Each number is 128 + 24 x the weight over its row's rms, rounded and kept within 0 to 255. Layers, rows and columns count from 0. Numbers have three digits each. The size before them is the row's rms in percent of the matrix's.

# layer 6 MLP up, 256x64, rms 0.321, rows 181-255, columns 0-63
125:137111101148117151127127134095157134124107144117135176133098120111134133139128173108127145134122103123107113122100130112108097082158121119074122169094145143174128122147129081117063131145128077
092:110153096112108133120115124124098115071127121070103101104111100099168122125131124134141113139119111114127168123161117079097143164132118149125090160172098141167157127123091157132104141122148119
106:122155171111119137121112105185136133142180105138114116155150168104160138142134119152137154137139102141108108085120100122122158095113128183161124123136126105093172105137134147082133143091114135
118:162133137108103131135147128187118140090135138138145127121154128134135132112142172103177139148080144147137113175097138114093120121095173104112123176102136107142140083113111181134132132136135153
104:130138136145134117156108163155139129152135132105110126099123134150085131122201087128143145101095135145144102094144125080127155096145128112130075135106132160126167108138130113166091107100138101
097:147170171133137143158088132086146145139088140143152079145117123150174094132103127156118121099147148144150106097136141146118167162116106158148133143106099109137166092112114123123133146135084110
092:085131137131175142112128141104135159094100127161140168089153140083119112110128086124128131137110093163128146123130133132148171068168138155124114145084138158148125100142143137131140109138093105
095:125154138141106116128126111119106098102082124119120170132098126105158171150122076124158122120154129088155185123134102155153125095090141101110125136134143121100136155139109125134142108132077177
094:093114167110119146059135177106146104129143136134119141137104139121167154124140110098142159150134131122114148106126098142146150106121137125127130190129122165148143144173090117112143126120111067
096:180138129135122134108091126152128140130143115111157133141112126181127132138121109126143134095113095091132100075101079177147120133085125121144155141149150122078092112096108128140149121087150137
095:123102121101112140125145123140133131166112136093118067140131097124167124140167149093135116114148116099079143114135168175126123117124145150088162148135158093148130118116181165133101130139094116
092:163111138108139155141083138106143148133093127114161216108107119110137125119154096163156106117117154140123152106167100110171149128112141103130126089120152119138135119117119113127111124102085097
095:106124143104171110100148165145163112100109159090157176106100139130108115087125126109090147123149137121150170155131170107142174129106133092137090119114131119136132158106151138109127152167139117
103:136159123102123145117123087090111102133134150111116188135130129057113132102136160083127124116149133116171126167118147116129131121083161101136108143147154099113140112151153098116151112114109167
100:137109106156115106129132109146105120127145131140181111130106143118147173148142152161111111153168116146137148151137119118083137105109102144071121104098091137138126120124142115109166125142047147
101:106113145152136173170144116117129119065137109112103137143152148149155147157097124139107099115138097095109139109086098145158155130168133143142172129089116129113168144139125105129134102101089141
086:177077143088094139150102150105125103130125117169157102147114103104153137136155139166093152115131106127144181139114185099118115131153139142113133145130123117170160122101167130125146137122108126
087:079125108150109150105116113140094116122150139125133125144119120160120113134211120136134160158133119177144104150127119129103107157155147143124135132136139091120106084141087167167132120181133132
093:141115162144152129100113174142133107092101126135147166141123096114122089147100136108123112122167132146135117109133138094130184100160143107110145107147119104157073163141109127148121079128096097
110:165079127143100148131092144131099133119140132114146158167098113119110110137153139136124116097113113132115143112124103137107066149152105114164095146121105132092111187091109161100112165114143108
087:123119094108126152135141169115164117093109143117121123097135101154113126085129167165113131118111116179132109203123195133131106123145135132102122121146109131135132117106091150134152119168117104
094:153170093125114118118161144124124137105066179094158161107103147135111094111150142143144156110158153129128103115164163141128146142116165109136147128135157124090142111123133120176119121168109154
097:171150103103130120102154139080152144117133104156094134119136162132125167138160114140106108172123143145163119127080169120154141134148106126097126101189163114175134115136117135106133115144104113
102:130113109110133141053158131100103111100093159134096153113146162142106173112138167128163139149124129143136160160105083137135115139137080142144143142103128120123144142129123122098151136174150158
101:109130129137127144154127166133090108109127128148067122126120155131101111096135116149179144055109140112137129132102138089103147059134129146105175128123135132131162137100117142135145126132164125
098:114115153122148089131141181149123115136130121118133156126118155074117154099124133097076104092146133109108136106148131146174084138112077163149167089091137115135154145133139126121108111107114131
101:129086140129118147152157139167106154138095145106177098116111105144135138156105114135117136134138122131070151114097138099091117153120062129159148137124124113140108079142159103137138159102109103
098:103129133104152117081074160131140122089099117120136130119058146125176128119112140117117176117086124121159160160129123141120128148123109139140107160179151121121134125114094124154134127084138139
107:155119120124090134093156080113171128124130149135138148133115085108093116161166151157118144131105119154112109127111136095138158061153131118129133113141165116085140137180123144121152147128164135
092:157163115170146174102143121144122079085137137161115100116081141109129143113122163140128114134083099103122101098104135132130108136124163107096084125102147127113116171084153133132135117123139103
104:127124056123132112101141124113173135101155114104161118148156151116153116158159119103109157170124122130152115149161139130093104135106130112130113128121184141088127116080113146163138114097120099
100:152087095086113160102080169133117149099122107126126105130144157108123159137149136147173183141087105153137098153131127151138134158117111160144128140124132132115086139109149131138184147109142136
103:104096159188139085118101115161115183139124143138104146123076141106135151200135141118151128150115108128119114127098127120100125091107135114064142140112140143135111112125134109121107125118135114
100:144154154109125113137123171139135153131093147126154162141145115117104139156153131118098100152121091115081138120127130153142095140126111120103109141129068118088168105072169143096097138133155110
114:158167157127096098140104097154086129144124090087132121075146143097162070158125152153114137130142132141164143105097116118107131115118153138164102087130152160114157131149142141134125128110115134
101:145137111140071122109100099098108144119108124175137132125124144130149088100140155134136113100126130121148155089105079085119112143113094157084117127124162145143158109101129124091153079134097128
083:106125119136145124154108153138104123115175110141142131095109157063147155152144143138117088102101121147116154122099137117171145115112075146081115161146170116171119104133124144110115122130142089
100:131127137098145110099102157152115125090125178102159129118182151106156107153147127168086129115110127121099114113124156144124134104109124098145180122100121101117119157165159177160141139147118138
102:142116142099140183103078150141128096130104154090117149119135127149121151159126076139123174124093148121100179134140104130155123153127126137118115141138178136171147134111104172160118136125108128
098:150109107141130158098117080105146178109131156128118141096102112099119150146116151148117155123165152154156177115108108153117126114145073113112173136150116114145134119123115072111127119086107128
107:138120129137115153120115101101150124123144107122128069113163197130148139122150158140117168127126096108124110123114088147107204111124146127143154144124128094116121110154092131130128133157148077
096:149157129186125166125135169131139136115126114115176141147102087108119124140123161129093145136128126170109164148114145128161149144082109119116196118145138170118136111150099150132137146163115132
093:133171116140100134131115145165115160122129149106110120180123176112133140135162128121133118148147150141084155095145132109132148127112121094062139124113160136192135113117120172121118132151158095
110:152083115115137158139117121136133110101150102070100144138161098131145129131138173095122123128104155140142157097181139141079103121103112134138090097083104136117150118121148167145161125123128108
105:124124172098151166130143157135146153124082129127119150153186163118119140136106147121136104136145106155127081100127154133129081117097084127128099140108130144100108116139117102081122134095170153
099:111179136125165126154132138146101118094140091158161143161131124103145161119146125138104130161102109089102117155112107112101159125120116097078143152116138097116125149067095084124129134133110112
093:108101152111157078149136160098138138097137136133137143134113083148122148125151177115135114101108139138123141135138143062100120142135170104130134131116133083157130109152112140142147143185075126
104:134084123172157117118143140189126153136140152120138133134123080141138105156121125128123177164071101115160100098157142120101127096117132136150151096121134171160150106126155160129140120111123112
093:111143124159125164104129166123147119084148161162089166111151120136083101116139192092109124128130127103133122120140156119134136124088160113124111107170157104127084139123114147124175153130140123
124:103143159132110118097092142204133146101150165105159090124133137117137140159151095111145113137128099121114111120127089139139160090076129142145106106142138090113156145146128105124135155113161155
125:118091157113133119109105145135102137110160153106140141123166153131133146122154124141097145144127084113159091102146124117155162118137162156143213125126128089125115146106131122081152141131172133
099:103162157150121159101124133153101145089134172151092166113158128130096126132137097128101085148112146146091137104096144117111115128156085165105127110136105149093113113167158138139146111167117141
087:112117130133104128097133126151148134154152155120186141171126135120147155118102125127110140128106106094151074126106181171149123130102104139153164184117128105112148140147111125094120114154177132
091:146108094149133180159111169176130106066113134171135134109108104079147156132116107132112111144128109156158095118089141132120120147115101093138135130128099105122110143134157119144172121135132097
103:140139133126088141120126120164170105109101202107121138114136119112096079150120135142139150165118162101117114138073098153138120125140148131115158103104135142131128145116103169078124152152154128
097:157111152138098173113114132144111145100090112141102170125141142146161121134190119086112118108100158154144107157113116115140079110094116130128078135110105126160136135144095124099121100118096121
093:137112136114145106131154099129131086110143150124128107147121132140130129148165102127165190123165129133143139173099140107111104154128137136089140076174121108100103120174116140102148129111090084
110:122186170090107148196158124140123150111120182128129136125092140149147130113115128122115121160131114197098161130113142124149128102138126149107107118141115121134134105090136160140167138136108115
119:144128174137135154160095127118116116127175161112144127136098159110090117088163098107131154121164134112112131109107103146144103155092089158140126155139087098111119109119079131133095160128100137
105:153112122133100166141107135151128084107105152141122137114172114095106151167091134148130109139140095129154163098120158125149141171153144092114151135089095160143147155148098117120113104156124174
095:133161136142122115143132089133147126124182124148111115146147143119085092107130110110136096142086133176152070154109101147100170142088112156116155112098140116151148112097120175125127122134148117
097:092128112176141132119111141118089107145109125129142143154139147157092132104152084140139140078155110109143121150143151116086111094087126107128151145135137111114162133082121154090153180149149148
093:138134152157141094098100123137126123102129111120149130156127125111124105163162127106100170093093134127183127130152095128117102067092141075128099120111139130124138119124094121124087088092126149
098:114171164086132148149087144110146170133101153125161136102114129152132109114087143154162185134132093139161100114088120149131125155123150140108132110126095127093123131137113115120075140161120115
098:085125147159132094122079108153152138132115169152154164115157142105111090132124062102136115097110147124092148132108123139105127118084106125133103122136149143093150127130162120137114090109138087
100:116081145109158142127112116140105114165090116132089131132174149126130148110137172134161147142143121167107137098101095155124128097125113185139160112150149128135119083083142151117099105112126100
091:125135107149122127168141145142136118107109149116093124162083114155106142118141120118134180079087086122086123149120107113122105102129108111118109109130152135175126125114164081104116096182128115
098:128111156147175158127141167079130085083151089133127074119138148096172126117146149097142114147127116097106147088128113107118136136154088167131147115133138117112144097105151126136111128144103107
098:103129094134158146142113123157131122142101154100149108112127105123091168126143111118156136105132153122140100102153126088114172178098126108170126142120088129091118115151127146102150124191136087
101:142134145131119124118085136101120142091156203141166116136125131126131182158144166126113146126140120137130147148108123119183140132085151136143165122163139079115099104122143122140141096159107106
090:122098159152100118108118083122107103130096133164111133158116167142147134139148133102120174087136152160117130118137159126128093133062139093103159092155111124123120120115118107114184124113148110
101:150125136127127099117127148170135126126132114140117096155145143097143083129156185140144138116118103062126099155133099099126169116147121130086128109174139126134133108130089161167143159154162126
103:126139128126178145099131075131170128140155140098098123138097113104114137165193094145105120114100120153137114144164111132117128102162123118126124104113138125101089103134103135161097108110078137
097:129138106127140096130111135122108135072119118177081145101103137139133141161124131137127120108111142175146102144079117113144212159185112120139131142142144114101135127119121126108125137096124156
089:136123098173105119086120145138164116084108140139097129108116082125146135119112128108146156133134159116124121126090088143140070112131121142107130159137135110153139094124116124060140142105152078
# layer 6 MLP down (transposed), 256x64, rms 0.164, rows 181-255, columns 0-63
159:103092084106107144097106142089114131112114124131139113089125094180156137157102128113166167127116163085109136170101120143155142129133138138123144131131113131100110127121107113088079160095124105
090:156144147120112158138131163112177136162115171133176142136152184129098117159133115106084107082134103164139130154131135134127116145120127077126114121111141132150107115115181145127133099121165146
115:132126112135135100105125132134139113109078083160148128123150151133145137103125111160134145138143132093131172161150083090145115174135118107140105093108129146099184100164120149120083098113104125
082:120118126099115156112146140096101145163173102128118150101133140086102116170162155155123067129129162131060120136139149098146154096135110118134129138148145159089099127124116104116126122145158130
100:110120136174189125173136131095116123174181148134131127108125082123106150166129160133093117105120148126090116113143125143120111103150135105154106099170126113138118145125097129132109111091155160
114:118148138114119151120159095148120124143118110158136141135190146063144108122136128128137161135088119144090089142153125111167137172130129114107094128118149109079167121142136142091173123106125117
113:116097166108079131135139147106132135157136108143124095182113135096113126109076131154135154146117128153074117146121107165129124116119147110141128130142165105107113148144130126090149088065129105
096:116151128114175133125132111122109168108121124133149132115169115161083119142155148160150162141095165137126103158129136156113066131118115149160106131145123173165115122086102155144109114129168104
090:168125114119115134183153081142120152121122140092150123143166129127115091106169100134122086100130093134120113170095161094129140146126113128099134103128136108107124117113152115149116142159102191
106:098102166114139140132117130120145103130103128180110139125169125103147098106140153105129134127163156131159143184141161144123144152147142098123126160133124116173208139148132128161095108142133135
095:137150195136143127156103125090116119104122118132130157132101128086126119104090135183140141137147129136117136130116094096147136117098087125128131146130105161115078136129133154088175160102170123
091:115160106114118079132144166088121147134139109162168099112135097153134095130129115108168121097136151143056128165133155142127101107101161124173142119128132107148156148126111138158113136144111153
096:131111142128123138187112083110138143095154069140142111130170151091129145152133129167153134175130151141088119073115114125149114122100094112153137122150139135091095119144107140148124104138115112
093:136143154132107133140139166179112118144154116125147150147134122128127179163131144126135115172185139125095110124127124148148115100135119175111111120145151110139144113084136111124065142145140190
116:127140132125124158138123139123090137192137171152127110122085133122095132153147190152069131114116164114130144120160085096118115125105105140127128107117139124087139088122105103129148102161124125
109:115155120080149125159145156139107149133117124142120121139141153119099133125134162128152157155129132108153143165120108131136170190143163150090156087111135146150131120079128135143173108144072129
084:093154114121150112158129139112145122167182125187164155085151151118148084148136114111127155108144141115152105142163124126120117094106135111140138163126127148166117152120107138131113136065146145
078:116151118134179137158124136159146099111102149160093152138124142137131143173079151149118076088128115131094174106139128129165120134138131106122095119082147112111148167142088138111137136106141145
085:153133097143141091118107148132140151133151106141131135135149115157133098135094167147154166147120139159059110134166112126106125123093132092180101107141146139165115150094153163157125104114146138
113:146137106162135103115106088108108136118127097084117160134154142128095166133093148119153134129133072116142151126093095096164104137119167087112121148080149144135124163165120122104093130120119127
080:128131112115076137148104129133167141141171117150159101115161133152123103136109137139154140095102174133116160184140084139163130108113100141122115156129100125126093158132096131142118137081171121
093:164135142093152127137085107115088064140148107172125137117128140139059122132144117139105098123151150116164126158162099153150101102146116155138129120126131109142115148155083130109140133101156118
092:148158108149102152180126139110173159154130152100143098117100101167140115158138127134106134141097133076101150125137154113131112145129124118122124124158085071145131140139139128122169104073108127
084:131155146137158123123132138152112127198186129117111121160108126152113141141124140128112123124107157138093089115084142159092162138078174150124107171095106128119132130150150149133106122157133139
090:107126108135117129131127140118114154154160122141129096115117117141100115097118143174147156070120152134075176110128098115109104071085147138122127105114099138137142162106125144122145149116163180
103:156102108119100166142131089123115154115146155132146108147141109158109087123108137119198136161103121118145098115078145135102159143152114100105133161133103136090141120084105118143113137173138123
096:149141167079145117110156121142110130146155166139109180085180122159110117147098129151142146162132133170115096142131101083147117119099131141083092130121141128149106140126123107122131126178119117
102:167131150172135086147156149110155102145095120123140138141156113168138119115101085135109118112128121134113125119171077146138093131127126132111170126072143085135118114120137161108131107160145172
093:058116135107150146118118121147123101160162146155113103146142099116142103104125121104161118127112143162098167110134102142154151162135151150074118113137067125141143127135138095118107084143131141
093:170128118136137117149183128110152079161149124181126104130118151164130126121105114132132139138116147106127101134106111130080158122074117134126146138116126098111118148101164134176157088122161161
095:111101135072115146116108144117156121139142162075109144146124114108054107161130090146127108138136127126095144125114095141101118122110144161113097137148072142138108114125092139131166162131130121
087:151140111067127120124147111120109097174128155120109128125130099115152100122116099106155107104174142105101115179117143125107139138123127134122126126163128191157107109117135109073114095171119129
100:101100106084113164101160151112110105103146091079127115112139133145128112140101098107167106156166122126135164172102098106194126137138150091128135122130106142141134144151112119107115093131138124
111:146141103160128142178130143148152145131143114164134108147161154124135101109100120114104117139077095176126079140131154083127143133152156104144150111085138089118110165120147112168142131141150112
115:114152163137104085131137142132125156130133157115134140125131141117128099144184167127128138158107177088097129119135148084097145113158136103124113099124131175117057090127116107129149158144128133
131:119115171145137113127140145144126111105118126086145104159129155114109086150141111075153198140107129168126105132171137113121157158120133138105108140145132141131150117090119107141083092111149167
080:119146122122099147166177125103120158133109109122135098138103098143116100140103167152145148146120132115115120138137102183179121114091146124108112148108108126184080123098138133135176140143164130
094:103137159110132157120143111089148146143103127156097141138091096126120154106139119071176124169161137134147128124125077103103162137132133151091111128174150124145151083117107094106121107122117129
086:121113119049101099138168162143141127137171123176107137096125141138144123141078115141119115118107135137095124153163140121088145150136139112155122173098158120149149104127144175138132136118132112
101:127164132130119106128112145110104151197076110148126132149144111115126139116116120109139173097156184133166113117153108147149112148101135112115140152104171093113147136156133158140157141113159093
111:035118109119131103131122108156101125124138126131145118131096124119167094120135133118128147122134129115155113112157106107113124106115152166107103133138070087149140115113126075142128176152103145
104:132148187119147089105138103102090162115124121120156131146135133097061118111106131131106108138149144151107118155113084134135103116153131117138088135130131173145122157167080128136165110104119125
087:102147122099126154109127131101124103140134169116120122113127141175123111134122147171142166149147118118074170147085088112158134144103170125114118145149126153176115125145144137141191127123156150
116:154111121138157149148157086136146158127132139102145122136140151151104146119145141127087100108149121095148078120110137151118120071110131124079093137185120091133101129159134149116135076134151142
092:140119136174148144124122140161146158124094135144096109113108128118096108131079134175117120146103119162120161125173131104146127137135145097109119149129094063115141160158125115123177146110136171
090:099103151097170151121142150080125131157195129130129107136128104132126109167133156163100146137138130103149128103080066147112111129140132141107153119137106117121120169162144107141120101107152145
085:119164149138120146138074106137124092152108116122116120160104116115115114146127102136142173142128138119135090123153066136164139102104095117121130096098120133071148152114155112078146121086116137
089:163121151133134116178100133128139120116143134128098133153134125129075152125111146145158074137182118145123106125113117105150128148161160082100150117148104106170124113130077109142092106114149095
091:143103142147124152142118140198094113153127092162131104146104092148105162157131091161125140138148129141129143125117129139124145177166089157114159121136094123127156152118126139144113070099133113
139:121175128130114113148105120128135132167144164119163124156146159129136141148121105127102110144136079097114110135127085134139178075101124191121148135102150116086146161142133105109109111110101145
126:136100147113098132155154157142144128106141162072119153153137105164144094143146151076107136150156120146118139166160151146108154112161151192124172145120134129126106147116112106129116156132151147
085:091111109136124123143134099136104135164128117152122136121123126120108161131164157141166156164106128130102075123182146152131118174099146124152095154124162096141106145104112154158150109092162158
086:094104138131141130164149132111104109094128105136105119136133051157128110092127133129095134170114161087104174143122115139135154137150149171117132108149135141121142101141175107161172127119126147
100:115152102099137124125129092130132117155114130186129110151141133143122106104116163136095116132151154100091155145167108163166126129129138175122120089189104108108131133156130135105154145102077122
102:146062127178120132156079116135092106118073127084104161129095125135090126147114111153127112143149112125112092141157128144119106149104102126089132151148140133128129167147128115101095119150127107
096:124143124131133101085163140138091127158115148106133120119118125114146143136155145156182128119135094125134170134114161121153184134120157138139149107185161135104135105131114079182121146120101158
098:162140138154166140154117111132139117170119134149106128109140102114088155139075141160128128120126143087128106129135145177105089123139127119099122128128122151189158075118125122121132066146122107
112:143083149078116122149112136145169172137095131126143156167148101141076161114150118127143166120167142108130142162121134168129134102118127155138120140196132147128145140144147132171129113112119129
099:140113170116104103142145098162145125094163105083154117172138140124093120139167137094124137159158121128128111141098142114105066142110165119134093112139137138143164126120098082137128093123123152
102:141160103127153151129093118103111121103112118072104083159155126129117131127114074159146103114157098157131147118117124117132149125096143117160157132146126142154106123146102155197136143172114145
089:119129140120134176130108146121109123094115083133127103094117125171157109179111097129167124109092151138155095126127149109124096134140086117116080119137122101135063142142141132143120167126094134
096:124118088112108168157168139105138113111128137141122117153152089153095113140107161150151127126127148121119125172123116186170107108154141117117100129163152155102148144176141118178172136133126137
090:118116076101100128119129124106153141147099143118140141153136121159104149120119131174171116124099156127075152130112126127118106110110104148151161133180118157157070130130158153118085153155135110
083:139119140104186157137121131103149086186111117164141167145146147115145098140142134137146123121141121123113134141174143122187119146118126128085105142122091145113127149113147132128120082153175165
084:121139092101113124157145121106107109127133110126126097141100112144088131152154193125112091191148111116133132152127147112090119103142135157105128117129144076166096152123135169090149117139123148
088:106183145152107162177123081139119139108171100158113097093102131112146105134124141175138082147117131114135147127123121141078125126130099135168135102107149153149105140109130125158156152155134127
080:121068133079162149114100109124154122129171111132159105106147160113120106131135119178181158104137125128099109150112080136144104112137147111146146112127098148125168118159097134128134107136153156
097:136157131112120108104152100146096093145116178130128109158119137179107144141122124097187135127162115086185106132131122143114136133127149160128143110152127166124142126128096128170146114153076124
110:128108141136130130135113148126099110136112167133108112149117130110159093172108109134126118092118047121107126113114135184139152149125171134100120111110099115117154139131129101131170073110125088
098:188124162169154135126121085130133098120188187117109142153134104077108148156125125143138142113100108142121113089127148137095164124156135095150131127107137130140133155108102099122138122138146153
081:140092098088145121130136166159126085134143141145125106118123134143071105164152114135155133144095109099139162135133113132108124130118121110156081146133152119097107112111176148192143097149146143
083:175149075150120129148149164127122098113125111121128133128125132114092131128106113120139142077166148190137139110123127147156093136092124118119096114106049149107142139116116100111149105127115119
109:130130075157110120091106127132095085124142161118154126101102131132159133147150090115132124139149131113131122128157125135149140096093136107124199153116148118170082144172144129138135125111171160
083:171152090110126155148122103157098122135127103095120123139186130171149159109152088120120148154135115156127139180104146120130114092127182103134131153127137100161107139121117126143162110128121171
109:121156149102142105155110114172117150174155099134118142088145158133105096107114119125115113098098096160159157129166153089098134148101126149146161138133107101145125165151117093156107126166112141